Weights of a small GPT-style language model, trained from scratch on English Wikipedia.
Size: 12 layers, width 192, 3 heads of 64, MLP 512 SwiGLU, vocabulary 4096, 6.88M parameters.
Training: 435M tokens, 3315 steps.
Each number is 128 + 24 x the weight over its row's rms, rounded and kept within 0 to 255. Layers, rows and columns count from 0. The size above them is the row's rms in percent of the matrix's.

# layer 7 MLP down (transposed), 512x192, rms 0.0783, rows 17-40, columns 0-95
size [101 101 105  94  91 100 105 108  94 108  94 106  97 110 106 113 105  92  97  92  92 100 101  99]
[[ 91 111 138 102  85 181 157  92 125 150 145 183 110 133 143 124 128 161  96 121 133  93  89 121 137 128 155 126 135 137 145 105 173 120 136  75 113  94 127 143 132  60 130 136 173 101 144 124 131 119 157 144 134 126 117 169 120 116 135 155 128 130 138 155 141 128 171 162 129 119 129 134 122 125 143 130 169 174 165 138 159 162 101 154  95 150 111 142 125 153 132 123 102 113 125 104]
 [ 98 135 104 148 102 119 147 136 124 115 152 144 154 116 141 118 115 139 148 149 144  93  83 148 130  72 174 161  97 129 107 116 149 124 153 153 150 169 109 123 136 143 112 139 163  82 140 147 106 157 127 156  94 135 132 121  78  96 135 157  74 132 125 165 101 115 151 146 179 121 124 151 116 133  82 125 121 144 118 148 132 142 140 142 126 163 143 136 121 101 161 140 110 118 133 148]
 [110 101 123 110 116 138 110 145 156 156 198 117 145  93 134 107  95 145 118 141 151 156  99 118 141 111 117 143 144  96 136 135 146 130 105 167 107 164 129 164 164 114 125 164  92 129  82 116 110  94 113 141 174  93 107 134 144 136 141 119 141 118 114 133 119 145 120 132 139 123 120 105 122 121  90 133 144  99 113 153 113 136 142 164 137 124 118 174 145 130 124 104 168 121 160  96]
 [121  88 142 131 128 126 125 122 118 177  83 147 126 136 115 158 150 103 149 144 129 102  97 106 144 144 109 171 151 134 105 148  91 145  49  91 154 114 118 123 145 152 153 155  89 125 107 127 136 118 139 150 162 122  93 124 160 144 109 120  61 142 149 134 130 138 131 120 126 151 125  83 147 139 173 119 138  93 120  77 116 119 145  94 144 144 144 147  97 124  84 120 121 104 153 133]
 [148 121 137 155 134 120  99 111 156 107 102 146  78 137  86 112 115 122 166 174 113 137 100  98 134 106  97 132  52 148  99 131 116 139  99 138 140  95 151 118 117 111 140  84 121 106 108 122 106 123 118 149 118 112 124 144 116 147 111  78 144 110 127 123 163 130 170  84  85 187 149 124  98  91 120  73 116 108  99 107 160 142 164 146  89 138 120 111 154 153 120 153  93 141 135 130]
 [ 96 153 150 141 153 125  88 157 134 140 119 116 147  91 161 117 112 145  65 122 126 125 144 147 102 136 107 141 156 135 141 169 115 103 139 131 131 180 138 131 163  96 130 125 168 109 120 164 101 129  97 157 129 114 167 117 100 131 152  92 100 156  97 158 112  96 174 115  85 109 132 131 116 123 153 148 136 143  70 152 154 153 155 128 156 154 151 100 156 101 103 191 117 100 137 133]
 [110 112 164 138 115 150 103 149 141 160 144 144 136  98 130 149 180 140  80 136 132 142 141 148 126 102 101 127 144 109 123 154 121 106 121 137  86 161 130 188 120 144 135 146 152 152 131 102 145 156 138  93 138 119 107 109 119 134 120 162 119 114 136 130 143 144 115 172 130 117 141 108 139 138  97 111 116  98 108 127 134 122 156 129 136 123  87 109 132 133 121 124 142 146 164 133]
 [169 137 117 138 115 156 152 178 125 124 102 149 119 136 124 133 112 119 149 128 130 175 124 150 106 146 106  73 130 174 171 127 149 114 106 133 103 197 138 113 119 109 162 119 135 112 115 126 145 124 123 152 138 124  81 158 129 159 112 120 159 121 106  95 184  83 131 129 137 145 144 134  83 108 134 141 129 130 108 115 119 158 125 115 148 137 128 110 153 178 124 137 102 107 160 138]
 [107 114 124 123 139 102  99 147 182 106 111 122 103 134 138 144 134 156 145 165 161 157 101 148 149 107 154 141 129 139  50 144 134 167 154 110 118 153 134  96  99 151 136 160 148 185 102 148 130 107 118 116 152 142  97 127 143 119 130 138 139  84 145 160 131 135 121 173 175 154 112 143 144 111 104 162 113  85 101 158 141 143 126  81 164 131 132 138 138 142 156 103 135 122 109  76]
 [143 124 134 133 134 129 150 162 123  97 134 154 147 110 132 122 112 103 162 123 112 118 160 119 110 105 144 115 121 151 118 144  91 113  75 112 103 135 152  87  96 125 109 123 127 113 124 113 147 172 103 135 121 119 104 126  95 127 157 123 100 104 123 105 130 161 140 135 126 171 124 126 132 139  64 138 117  93 187  86 131 163 109 112  96 121 104 122  96 119 141 127 114 111 153 155]
 [148 120 128 127 114  76 115 111 123 107 135 132 101 139 106  90 119 162 117 119 163 150 128  74 123 127  90  98 115 127 127 149 139 131 117 144 113 114 142  87 129 114 112 104  97 112 138 141 101 119 152 154 154 122  83 144 179 127 156 104 117 186 152 126 127 124 105 126 118 134  95 135 135 105 127 136 167 128 121 120 136 151 145  87 117 108 135 161 136 176  37 118 111 122 132 207]
 [115 134 150 116  78 149 124 114 153 106 178 130  86 156  78 136 103 104 161 118 122 178 192 135  77  95  92  97 128 111 110 102 112 156 126 132 132 127  87 153 100 125  84 106  79 137 141 139  93 168 100 132 153 145 158 168 150 141 137 121 139 160  72 142 152 124 114 109 158 148 158 121 139 121 144  89 112 158 142 147 100 146 104 146 119 121 141 147 122 103 115  82 128 134 124 135]
 [ 93 131 147 115 108 105 123 100 144 121 128 157  91 117 117 116 120  96 182 131 117 104 105 140 161 133  82 162  91 107  96 162 144 154  94 136 131 139 128 103 175 141  96 127  61 150 159 168 135  85 153 136 115 109  96 164 137 118 153 160 123 108 121 145 146 150 135 139 141 133 176 141 131 128 124 154 131 112  44 134  70  83 128 139 114 142 119 157  76 151 109 107 102 143 144  96]
 [159 143 130 107 131 147 143 155 166  95 108 152 125 142 118 123 143  74 169 122 147 120 119 138 130  73 116 149  81 137 162 123 142 139 151 111 129 143 158 101 129 171 146 139 109 143 121  91 122 126 103 164 123 161 106 149 123 151 146 137 154 153 134 151 177 125  84 114 145 147 165 124 126 115 145  84 111 158  74 130 143 120 121 138 161 156 124 161 125 153 125 135 105 146 145  97]
 [107 126 141 125 139 129 113 122 151 129 115 114 108 133 100 114 144 103 102  77 129 101  81  97 124 119 130 100 143 173 135 137 168 124 119 143 120 118 126 172 120 105 104 106 108 152 138 141 126 121 142 178 127 159 134 123 150 130 138 130  97 174 161  96 185 120 128 102 103 162 126 154 130 122 161 141 146 154 177 112 142 118  83 146 149 130  76 155 137  91 162 141 133 137 128 130]
 [158 152 149 129 118 132 106 129 120 133 117 156 162 135 124 128 114 115 135 116 116 107 128 117 127 101 106 142 134 134 125 148 100 108 144 131 125 104 144  91 102 150 143 131 170 138 106 157 149 119  69 138 157 141 112 119 144 134 146 106 115 148  78 109 148 185 105 124 127  97 162 144 112 168 147 140 143 115 133 118 150  91 141 122 152 200 136 162 113 114 124 129 104 153  89 111]
 [ 85 123 118 142 139  95 164 115 111 117 154 145 127 133 113 119 144 146 107 157 136 120 140 123 152  88 120 149  59 153 111 101 147 144 105 117 104 114 109 121  91 129 117 171 128 145 151 134 163 117 100 147 113 102 131 174 126 120 105 102 142 129 194 142 159 124 147 113 148 175 149 151 138 135 117 143 102 132 139 127 111 126 147 168 107 113 124 112 115 120 101 141 122 106 145 133]
 [ 91 146 121 149 126  80 145 103 164 109 134 137 112 158 144 105 142 126 148 126 150 145 124 128 107  95 128 143 190 128 120 105 126 157 129  89 125 117 130 161 114 128 117  92 114 150 101 113 123 141 141 113 149 120 125 115 131  75 162 117 137 136 147 166 122 109 145  93 109 166 154 105  94 133 142 168 169 100  86 121 116  93 135 149 135 123 138 160 175 115 142 111 121 130 124 143]
 [115 150 147 133 145 105 117 169  71 128 135 127  95 118 136  95 150  78 111 123 113 124 164 104 169 132 175 127 145 119 126 143  86 143 163 145 156 127 161 142 115 132 145 117 114 119  92  79 123  95 132 126 168 134 113 109  91 138 108 111 149 183 134  93  80 124 157 114 107 155 145 137 167 173  95 113 106 119 135 143 154 127 158 120 148 143 146 153 142 113  95 113 165 157 135 137]
 [153  99 146 138  93 152  73 131 115 156  76 129 126 153 136 146 130 115 108 147 141 104 128 150 136 151 138 109 137 156 121 118 158 142  72 125 118 115 128 110 102 146 111 171 150 102 111 165 122 147 144 118 127 106 108  83 138 155 105  77 131  88  89 160 121 133 126 171 121 134 142 161 129 150 118 139 150 122 142 155 136 136 118  84 102  86 104 151 159 136 155 124 147 151 161 122]
 [ 95 146 140 149 127 138  87 121 129 142 130 121 137 126 183 138 155 119 135 123 170  96  98 106 111 120 138 149  97 147 116 107 148 133 112  76 106 118 113 112 142 125 111 122 133 145 147 153 132 110 172 111 160 143  96 128  76 146 142 121 131 142 169 101 110 100 114 115 117 127 149 136 110 124 140 135  89 171 130 123 141 109  89 140 120 131 127 144  78 175 151 169 115 138 145 124]
 [130 139  94 128 117 132 170 131 119  90 109 138 145  93 101 134 151 124 109 127 141 126  82 109  88 167 124  93 152 141  95 140 128 144  79 145 113 115 135 150 164 127 143 158 154  83 148 126  95 170 166 121 127 184 106 119 127 133  91 140 124 113  99  86 131  98 127 101 145 212 116 139 126 137 112 181 133 120  98 123 114 147 161 134 144 127 131 121 118 111 114 117 119 124 129 136]
 [143 162 110 109 111 147 174 118  98 132 108 140 167 107  87 126 158 160 120 142 136 169 111 161 111  96 110 146  67 130 110 116  88 163 131 152 129 127 166 106 132 140 107  91 148 136 128 108 135 145 159 143 139 153 186 140 130 134 117 131 127 106 146 136 137 120 136 119 123  99 110 153  93 130 128 117 146  99 117 107 109  92 175 117 131 133 138 154 163 151 161 128 158 127 114 129]
 [108 122 118 144 121 103 132 112 147 149 147 122 127 123 128 116 112 115 131 122 122 149 170 155  79 131 131 138 136  85 155 108 108 163  91  96 148 114  98 132 145 120 124  86  91  91 153 108 133 171 125 121 144 126  85 121 169 126 177 118 110 154 113  94 118  99  66 111 162 129 141 120 137 146 113 133 168 110  93 101 163 180 136 154  76 109 149 113 115 103 138 139 146 130 111 101]]
# layer 7 MLP gate, 512x192, rms 0.135, rows 18-41, columns 0-95
size [ 99  98  94  90 103 103 104  96  96  96 108  94  97 103 100 102  86 100 103  96 100  99  99 105]
[[131 137 145 131 106 141 119 140 124 165 126 113  80 114 143 141 108 118 116 152  79 133 171  97 124 132 129 147  90 143 141  91 169 102 131 141 149 102 136 107 141 170 121 138 121 164 147  60 137 159 106 116  88 101 132 127 115 122 103 140 115 111 106 145 106 131 128 132 148  84 126 145  72 115 152 118 116 152  94 155 117 104 138 154 114 132 136 168  88 120 117 102  61 109 129 158]
 [124 118  97  99 148 110 145 109 114 100 127  97 100  92 145 127 102 112  96 157 138 140  85 136 137 164 129  78 147 111 137 100 162 108 148  73 113 103 158  76 169 109 124 121 118 113 132 133  93 135 105 159 133 125 106 140 141 165 183 133 128 103 161 134 117 133 108 177 140 119 150 149 100  83 131 140 103 182 157 124  96 101 150 109 109 116 119 109 101 133 135 115 164 139 132 130]
 [140 145 139 103 151 129 116 133 155 146 132 133 149  91 157 143 104 150 148 116 135 173  93  96 129 105  94 108 137 108 131  95  93 117 136 148 130 180 134 135 122  90 112 135 127 156 119 125 107 179 109 110 131 155 125 130 152  85 148 146 132 126 115 116 105 157 133 117 154 126 118 136 167 106 114 111 135 124 143 112 104  96 124 121 171 135 113 110 188 155 101  97 122 154 142 106]
 [110  90 123 140  88 138 151 128 136 111 152 133 110 109 150 144 131 125 106 139 121 130 122  84  97 135 169 118 114  95 110 104 122 134  91 162 153 122 135 149 110 143 115 132  86  75 141  91 102 142 134 174 131 149 107 125 131 156  96 131 116 115 126 117 121 117 118 112 179 140 130 154 127 101 135 122 130 123 157 113 154 117 135 177 131  87 124 108 159 101 174 142 134 127 126 128]
 [155 134  90 167 152 150 114 146 149  98 118 125 146  93 132 119 155 113 115 174 126 157 169 140 138 148 139  85 159 127 131 149 153 130 115 164 143 141 123 143 133 136 100 137 131 100 169 139 141 149 117 138 110 124 120  86  62 132 127 125 120 123 104 177 141 137 156 110 105 150 156 128 143 169 148 166 141 164 117 124 103 144 130 124 135  93 186 150 154  96 101 144 136 137 100 125]
 [110 109 120 129 104 162  99 136 173 119 104 101 139 125 103 156 143 137  98 102  97 145 115  84 126 139 127 166 103 150 143 152 113 147 150 120 131 141 147 102 111 127 148 166 133 113 135 141 142 200 121 140 150  90 120  85 131 136  94  93 137  92 119 148 132 132 133 127 139  87 111 134  88 123 100 139 121 112 123 171 153 156 138 126 106 138 124 118 155 158  83 109 104  87 119 122]
 [ 84 133  93 103 188  85 128  93 114 118 139 155 112 135 133 160 121  88 128 128 126 114 153 120 118 111 123 119 145  98 115 126 156 108  92 133 100 140 166 139 130 142  80 147 127 111 111 186 134 137 102 166 155 129 147 104 108  93 138 141 117 140 134 157 141 167 104 109 145 115 100  87 149 138 151 135 136 135 115 149 126  98 160 116 103  94 158 127 139  95 130 130 138  91 103 111]
 [117 169 108 147 116 113 158 151 124 131 134 161 133 161 172 141 122 125 120 138 123 163 153 143 121 109  84 123 111 139 163 128 106 123 166 140 129 157 176  98 148 144 131 107 119 164 122 107 108 112 110 121 102 142  98 164  86  44 153 164 109 126 109 166 141 149 114 133 104 114 118 163 132 150 120 122 112 145 131 132 120 140 135 153 133 130 121 149 118 115 114 170 166 120 124  97]
 [107 125 133  99 108 172 128 145 132 100 122 137 107 162 120 113  64 146 109  97 150 129 141 122 139 137 141 164 152 140  58 137 120 148 104 101 155 120 129 136 136 136 127 102 125 172 106 130 119 108 135 133 156 124 152 112 149 147 139  95  97 136 118 155 137  79  66 117 121 137 127 168 104 123  96 173 120 146 121 167 155  93 147 208 165 153  90 149 125 130 133  64 147 121 102 141]
 [129 134 117 142 136 156 151 103 137 103 125 111 139 120 156 123 135 111 130 132  97 129 144 182 109 125  77 107 125  99 129 145 123 111 145 100  75 134 142 163 119 151  96 144 150  88 106  85 142 129 122  62 148 114 169 141  88 143 136 166 162  87 142  87 121 155  92 110 174 142 119 119 112 137 160 149 141  83 145 135  99  95 112 133 169 186 108 150 100 119 140 140 116 129 134  86]
 [ 92 178 126 142 134 112 116 143 100 117 132 127 113 163 157 133 147 143 135 109 130 129 113 147 146  97 148 130 123 134 144 144 110 130 113 110  66 126 139 159 154 147 139  92 136 116 120 148 133 119 159 152 140 126 118 152 126 118 169 155 137 147 161 170 150 122  74 154 153  73 160 122  90 117 129 130 112 119 142 147 142 150 178 123 100  91 135 138 130 174 143 125 140 167 104 122]
 [135 130 120 127 133 156 115  94 135 151 131 122 127 140 131 186 133 120 144 124 126 112 157 107 102 142 171  78  88 138 137 127 153 148 128  95 149 156 150  94 185  85 117 147 155 125 116 105 132 159 119 130 123 130 144 125 115 128 134 100 139 138 139 179 104 140 144 138 153 122 169 137 164 100 126 159 148 111 124 148 130 124  85  78 104 119 131 126 142 150 119  85 118 168 145 143]
 [154 132 128 118 107 137 149 141 139 119 132 133 116 119 152 120 125 160 163 125 140 127 118 125 116 113 110 151 144 162 190 140 115  92 149  85 174 148 122 135 173 190 127 163 135 140 183 150 141 141 113 149 138 162 163 147 171 114 121  84 143 136 127 145 164 113 141 119  92 136  94 167 104 147 101 132 126  94 164 150 127 145 136 135 130 149 127 160  95 115 177 141 156 152 153 133]
 [131 146 161  86 130 172 113 160 162 148 163 130  69 129 115  90 125 102 126 126 146 136  91 123 115 162 111 132 139 115 170 118 156 184 145 153 125 127 157 161 137  99  97 124 117 151 109 159 116 125 136 134 160 135 170 141  87  91 134 147 104 121 149 122 159 124 126 108 148 126 105 130 105 146 195 135 149 115 112 106 107 104 143 167 165 124 106 117 127 137 174 152  87 121 118 124]
 [161 117 147 121 124 127 135 110 136 116  86 112 128 117 147  97 134 116  72 125 159 124 150 163  92 118 142 106 122 127 123 162 148 105 128 113 130 143 109 118 151 109 122 111 174  94 125 150 116 156 122 134 133 119  89 133 129 114 122 111 146 104 120 118 148 129 130 146 120 143 116 165  99 107 146 126 163 125 104 162 147  95 122 178  94 123 138 135 115 128 127 135 129  83  78 131]
 [130 145 123 159 118  74 173  93  72 118 136 134  85 185 114 149 131 120 119 136 137 130 116 149 125 129 126 135  98 108 106 129 146 135 105 109 186 151 131 127 157 166  88 130 118 104 179 164  96 141 131 163 117 142 136 144 161 127  89 114 138  89 118 153 173 133 148 153 122 134 104 117 132 122  78 158  89 125 131 158 132 152 153 126 152 116 129 153 151 129 109 117 134 175 110  98]
 [124 118 138 103  81 140 124 133 166 130  99 139 140 134 139 123 116 125 105 132 105 116 144 136 142 170 121 149 109 132 132 110 147  85  90  60 143 115 101 143 125 111 138 116 144 114 178 131 124 101 115 144 145  71 154 150 169 144 104 104 144 128 126  76 155 156 149 114 123  96  79 101 129 124 155 148 113 107 179 129 121 136 136 166  75 124 113 139  76 180 120 146 128 165 146  75]
 [127 114 134 192 106 162  97 110 128 123 107 150  92  99 110 158 143 129 142 130  83 135 128 110 116 167 133 138 112 126  88 141 163 119 152  90 184  86 116 132 128 140 116 134 138 120 108  87 159 184 127 107  98 103 100 113 129 154 140 113 146  68 107 117 134 120  81  77 164 100 138  86 160 139 112 152 106 128 126 194 148 105 136 119 125 123  71 129 149 169 110 133 118 144 153 166]
 [128 140 135  92 137 111 120 117 162 123 155 109 180  80 165 124 161 150 127 174 144 110 107 174 102 130  85 100 122 130 106 151 137  62 156  96 113 139 123 100 190 135 137 129 132 123 126 106 106  56 121 179 111 124 148 152 173 109 170 120 138 108 134 152 155 137 169 102 148 112 141 112 148 124 129 151 127  87 137  89 124 128 173 123  92 129 117 104 104  98 124 133 104 127 106 150]
 [114 156  90 139 146  73 148 120 168 115 139 164 143 104 129 122 109 118 154 147 106 181 127 137 108 112 137 126 126 155 135 114 148 108 162 168  85 133 111 118 153 117 126 154 108 114 139 130 141 142 132 129  92 118 112 111 134 113 127 129 125 152  97 101 126 102  71 148 123 154 121 118 109  78 106 153 122 147 116 151 106  85 108 120  90 137 164 112 135 191 165 113 107 112 153 117]
 [141 143 134 151 115 156 116 143 122 113 136 114 124 134 131 161 188 185 127 118 149 167 143 141 133 145 149  96 121 139 118  98 159 116 139 170 109 125 165 161 130  86 122 152 102 107 154 155 130  63 115 131 100 124 117 161 100 145 112 103 166 123 134 122 114 182 109  92 140 143 137  73 108 119 180 105  82 152 106 139 135 148 192 129  92 119 131 143 125  94 128 179 109 112  99 168]
 [128 108 139  89 108 146  97 116 130 142 158 135 180 131 141 115 129 129 136  67 160  86 162 104 103 148 112  82 134 122 166 150 114 148 137 112 141 123 120 124 102 116 143 115  82 103 147 120 159 140  91 138 129 112 102 150 141 132  81 188 160 123 113 146 120 170  89 172 118 114 109 133 101 101 119 157 102 132 131 134 126 103 131 140 125  89 137 161 137 134 128 134 129 152 129 145]
 [113 101 156 146 103 131 135 120 108 144 133  96 144 120  86 125 147  82 160 143 154 130 183  61 120 109  82 147 134 122 123 123 107 162 145  66 177 150 122 139 151  89 120 105 117 102 164 141 167 129  90 117 134 144  96 114 126 156 136 167 124 147 134 142 130 156 151 146 123 125 128 125 119 114 105 159 109 135 124  98 158 129  88 149 139 140  84  78 141 128 194 162 165 141 119  85]
 [176 134 106 129 103 111 144 118 101 129 135 144 113 108 157 155 147 154 115 174  63 124 106 108 163 127 144 125  98 136 135 145 183 101 129 161 146 153 124 109 131 116 107 156 153 139 148 114 134 142 137  96 146 119 137 186 115 142 142 110 142 160 113 132 124  97 119 106 135 130 113 128  96 110 139 127 130 132 151 133 100 159 153 135 113 119 103 174 164 166 132  86 107 111 152 136]]
# layer 7 MLP up, 512x192, rms 0.143, rows 18-41, columns 0-95
size [102 106  95  90 104 102 110  93 105  88 101  96 110 106 116 105  89 102  95  93 102  98 104 120]
[[175 139 149 127 139 143  96 118  86 138 154 127  96 139  98 105  93 115 108 152 146  82 145 134 101 138  94 131 136 131 129 119  78 109 139 127 107 128 126 134 134 146 122 104 104 160 143 105 128 112  73 142 117 186 108 132  96 141 154 111 147 115 112  99 112 122 186 126 118 119 133  85  92 153 145 135 157 134 122 119 139 130  82 162 143  92 151 121 137 129  92 109 100 127 119 138]
 [127 162  85 164 109  88 137 124 134 136 138 103 153 109  90 142 118 129 116 135 101 117 139 115 137 145 160 103 172 143 139 116 130  88 151 103 143 132 121 136 116 126 109 133 137 179  93 117 159 136 154 108 106 154 157 160 140 121 115 150 121 115 130 114 141 146 140 103 184  98 177 160  96 183 137 129 114 143  95 189 125 151  96 154 103 140 139 147  92 151 126 145 110 128 120 155]
 [158  76 127 116 106 158 115 108 137 186 143 117  73 115 150 156 117 128 128 160 123 193 127 121 141 135 111 161 129 113 140 126 131 116  84 142 152  88 112 126 111 126 120 143 173 122  95 112 151 160 133 148 107 123 126 139 108 182 110 105 103 147 147 140 140  99 161  81 139 138 139 138 148 119 107 117 121 124 118  94 135 128 157  94 163 117 162 125 126 121 115 144 140 123  94 117]
 [100 112 110  92 172 109 146 152 113  95 115 139 145 179 163  78 121 152 127 123 133 137 144  97  95 151 122 142 128 115 137 144 105 102 100 141 101 159 149 119 140 128 147 144 102 135 106 151 139 171 159 106 130 128 175 138  96 114 127 176 112 119  96 104 140 101 160 148 118 112 119 174 126 173 103 106 141 102 131 165 133 127 131 140 151 125 109 113 128 139 111 104 143 141 131 117]
 [135 144 108 150 105  84  90 112 131 125 161 104 108 160 132  98  96 112 105 134 137 134 121 192 127 153 123 157 139 157 163 151 157 104 145 157 153 122 109 155 146 136 131 143 174 122 119 152 124  96 133 149  95 138 111 150 121 127  85  87 119 145 114 153 111 109 164 100 154 140 107 154 121  80 104 129 109 122  89 128 147 145 167 122 150 115 137 143 113  93 114 134 131  97 127 137]
 [136 152 135 146 106 155 158 118 151  73  93 134 105 161 109 128 126 122 142 127 133 126 113 218  86 116 166 125 177 116 129 123 140 114 120 136 131 160 133 141 127 120 132 134 116 123 132 131 164 167 127 108 136 105 184 154  89 174  88 131 164 163 111 137 134 130  88 130 119 139 125 139 119 138 122 172  89 102  97 118 131 109 140 117  99 159 126 110 140 103 146 182 139 136 117 163]
 [ 94 131 132 124 157 102 131 120 129 144 142 128 136 132 140 127 164 124 156 155 125 140 129 128  80 118  89 164 135 140 131 144 132 155 125 107 110 127 139 149 151 106 137 148 155 153 137 121 124  87  76 146 124 118 149 152 138 155  97 111  84 118 120 115 122  83 175  90 149 102 143  98 111  61 167 122 125 132 112 139 110 121  99 117 121 163 136 121  86 106 101 124 126  67 141 132]
 [137 167 143 131  86 136 150  84 110 107 148 147 146 117 113 167 170 116 115 135 120 113  53 151 140 131 150 143 158 153 126 114 115 143  97  90 113 137 123 133 133 126 171 136 137  98 170 144 150 120 100 162 114 119 103 143 132 147 116 130 128 112 103  87 112 162 124 105 137 142 148 156 147  79 105 146 124 119 196  98 147 128 159  90 136 131 123 136  94 140  93 130 126  85 150 103]
 [ 78 139 126 124 146 131  93 137 127 176  94 148 119 145 156 124 148 113 109 116 119  67 117 151  96 127 122 168  87 112 152 157 106 162  90 128 169 141 156 125 148 130 122 116 111 109 116 119 113 146  90 120 148 100 121 138 154 134 165 110  96  94 114 139 137 142 110  92 125 151 149  93  98  87 145 121 124 108 138 118 172 135 119 137 128 150 118 117 157  97  82 150 150 148 142 151]
 [142 165 124 147 132 126 163 147 106 112 113 127 127 148 153 122 129 157 119 114 111  94 137  72  95 150 115 155 142 171 162 134 152 121  76 108 151 156 142  71  94 151 105 129  89 174 111 111  89 196 178 176 124 157 148 131 101  86 130  97 124 141 149 123 125 131 129 125  94  85 112 117 133 116 118 171  91 126 128 127 149 123 149 119 111  93 107 130  98 122 122 133 154  92 113 115]
 [141 157 187 136 134 165 115 118  83 150 151 124 117 131 118  95 119 108 122 123 109 116 142 104 135 101 143 143 145 116 102 146 156 111 155  94 161 118  96 152 104 108 118 137 106 152 126 168 114  98 124 181 114 126 120 138 105 126 125 164 139 136 120 116 123 111 167 154 136 127 152 152 124 105  74 109 132 111 134 109 180 123 143 119 127 165  89 141 107 112 104 129  98 153 113 177]
 [172 142 176 129 123 151 105 168 134 104  62 110 114 137 139 101 168 138 117 129 118 129 124 137 116 121 144 104 144 136 159 144 167  98  97  76 158 147 147 128 150 130 125  92 170 126 101 146 199 141 130 130 148 142 137  89 153 160  93  79 153 134 122 143 131 145 102 118  98 119 139 153 100 123 127 102 142 121 163 115 127 169 133 151  83 130 154 130 139 153 166 116 152 124 147 114]
 [104 100 148 136 104 140  79 114  92 151 112 128 112 132 119  75 121 103 139 150 105 107  74 129 120 123 109 103 119 121 125  95 134 137  94 127 142  97 121 125 115 140  87 162  77 129 131 105 123 129 153  99 131 124 108 122 122 122  95  89 129 107 171  92 115  92 151  58 131 126  79 124 127 115 156 104 156  97 148 173 109  81 137 151 143 114 117 142 110  96 131 128 137 160 151  93]
 [147 119 143 123 109 121 132 119 145 143 136 131  84 192 144 125 138 105 141 114 122 151 153 111  88 192 117 134 145 102 122 110 141 132 114 135  81  93 107 129 169 116 123 154 150 125 120 113 160 149 143 156 122 125 146 145 100 110 123 103 132 145 156 138 158 116 130  98 124  88  94 156  81 101 148 118 160 155 117 142 122 135 119 147 126 140 114 140  88  89 101 170  70 118  89 162]
 [138 117 116 134 109 152  92 131 130 141 108 114 113 127 140 106  98  94 134 139 170 147 132 106 129 131 137 117 100 148 135 101 131 133 157 183 155 155  76 143 167 118 132 133 162 138  99  92 133 126 149 152 100 103 120  99 119 151 100 112  77 126 145 101 144 125 181 146  97 107 140 117  92 143 144 156 133 145 132 146 138 117 154 104 134 116 145 137 157  96 117 115 158 101 133 109]
 [119 140 127 103 198 111 133 186 122 109 165 111 127 150 125  78 146 118 134 140 134 128 133 148 121 125 141 173 129 128 123 129 140 143 120 101 145 150  89 156  99 153 123 113 118 117 132  92 156 153 134 152  94 132 101 123  74 122 105 157 124 128 138 156 134 143 160 104 149 128 155 111 122 137 128  91 150 122 169 150 144 125 123 123 159 112  90 122  89 175 125 124  85 123  91 137]
 [125 175 134  86 167 142 130 116  94 123 126 162 113 125 107 137 141 140 126 117 122 115 113  98 103 101 136 136 147 131 173 148 112 138 136 134 111 104 162 106 156 157  94 160 150 135 116 128 147 172 104  98 122 146 101 108 112 106  97  83 148 185 112 143 164  91 121 102 159  85  99  91 160 149 122 149  96 107 154 158 115 127 145 130 141  86  83  79 100 132 141 139 157 139 126 105]
 [139 151  89 113 130 114 108  93 143 130 145 118 154 107  82  99 137 118 124 107 150 143 125 112 132 141 124 105 162 152  87 137 182 161  90 124 165 139 127 168 141 152 134 127 131  81 151 167 119 124 113 130 151 123 130 140 124  98 151 159 134 125 103 118 141 158 140 116 130 113 111 157 133 113 113 152 103 133  94 135 114 180 135 133  98 128 168 105 134 139 116 121  94 143 174 151]
 [132 117 152 161 112  77 125 163 109 135 112 134 122 133 131 122 113 126 128 122 144 155 159 161 126 132 127 153  96 216 167 123 144 160 151 136 169  85  91  94 137 108 154 126 111  93 150 161 117 155 118  98 138 130 141 107 170 104 107 126 148 150 154 165 132 175 171 130 102 124 113 117 136 101 149 119 148 140 132 167 141  92 126 119 125  91 106 150  88 140 120  89 114 148 139 145]
 [130 131 119 154 136 135 115 154 111 124 106 164  76 124 166  76  95 132 145 115 112 124 103  76 107 106 105 119 190 120 132 189 153 157 121 105 127 156 154 150 102 133 109 141 153 122 139 110 126 137 124  97 133 145 146 142 152 116 113 148 159 127 147 151 121 105 157 106  90 103 123 142 121 109 139 115 136 119 144 123 137 151 109 104 112 137 155 149 147 136 127 125 116 135 127 165]
 [ 86 123 145 111 124  98 129 124 169  96  99 156 107 114 114 130 160 149 158 108 145 160 127 156  98 144 146  93 109 156 153 215 137 117 127 134  85 130 142 100 132 161 178 115 102 109 131 102 157 133 147 109 130 133 115  95 107 119 140  91 140 189 124 145 171 106 109 134 156 113 147 146 142  83  76 137 139 132 100 148 123 115 124 147 146 157 106 148 131 142 120 106 139 126 167 169]
 [131 127 159 129 123  92 109 140  71 138  89  61 179 143 140 149 158 123  94 148 146 115 183 153 122 121 153 139 152 150 105 122 117 160 138 115 135 139 145 123  97 117 131 117 112 140  85  87 168 102 126 143 135 107 158 147 113 172 104 147  94 100 120 131 103 121 111 173  93 140 138 146 146 147  75 117 109 114  94 133 158 196 141  92 108 193 123 156 143 103  89 147 121 113 154 110]
 [178 114 180 163 146 119 155 116 121 121 158 123 109 160 115  86 131  90 158 143 165 105  75 161 148 122  98 137 128  96 136 156  99 129 171 127 139 166 111 156 107 127 135 171 123 124 146  82 134 124 160 135 153 137 138 143 148  98 120 106 102 108 167 113 145  92 119 113 141 106 123  89 106 124 153 151 133 116 141 128 162 127 141 117 121 137 119 148 141 135 159  90 127  99 134  94]
 [191  93 124  81  93 116 110 138 129 131 148 129  96 163 126 107 137 111 159 153  87 144 119 156 131 169 105 143 181 142 128 140 139  84 120 143 102 127 106 111 143 159 104 177 152 138 155 136 156 120 134 166 155 158 149  97 136 120 172 158 125 118 108 133 136 110 125 140 119 163  93 186 136 164 109 148 100 117 121 120 129 151 127 127  95 114 100  86 104 132 134 122 131 138 153 128]]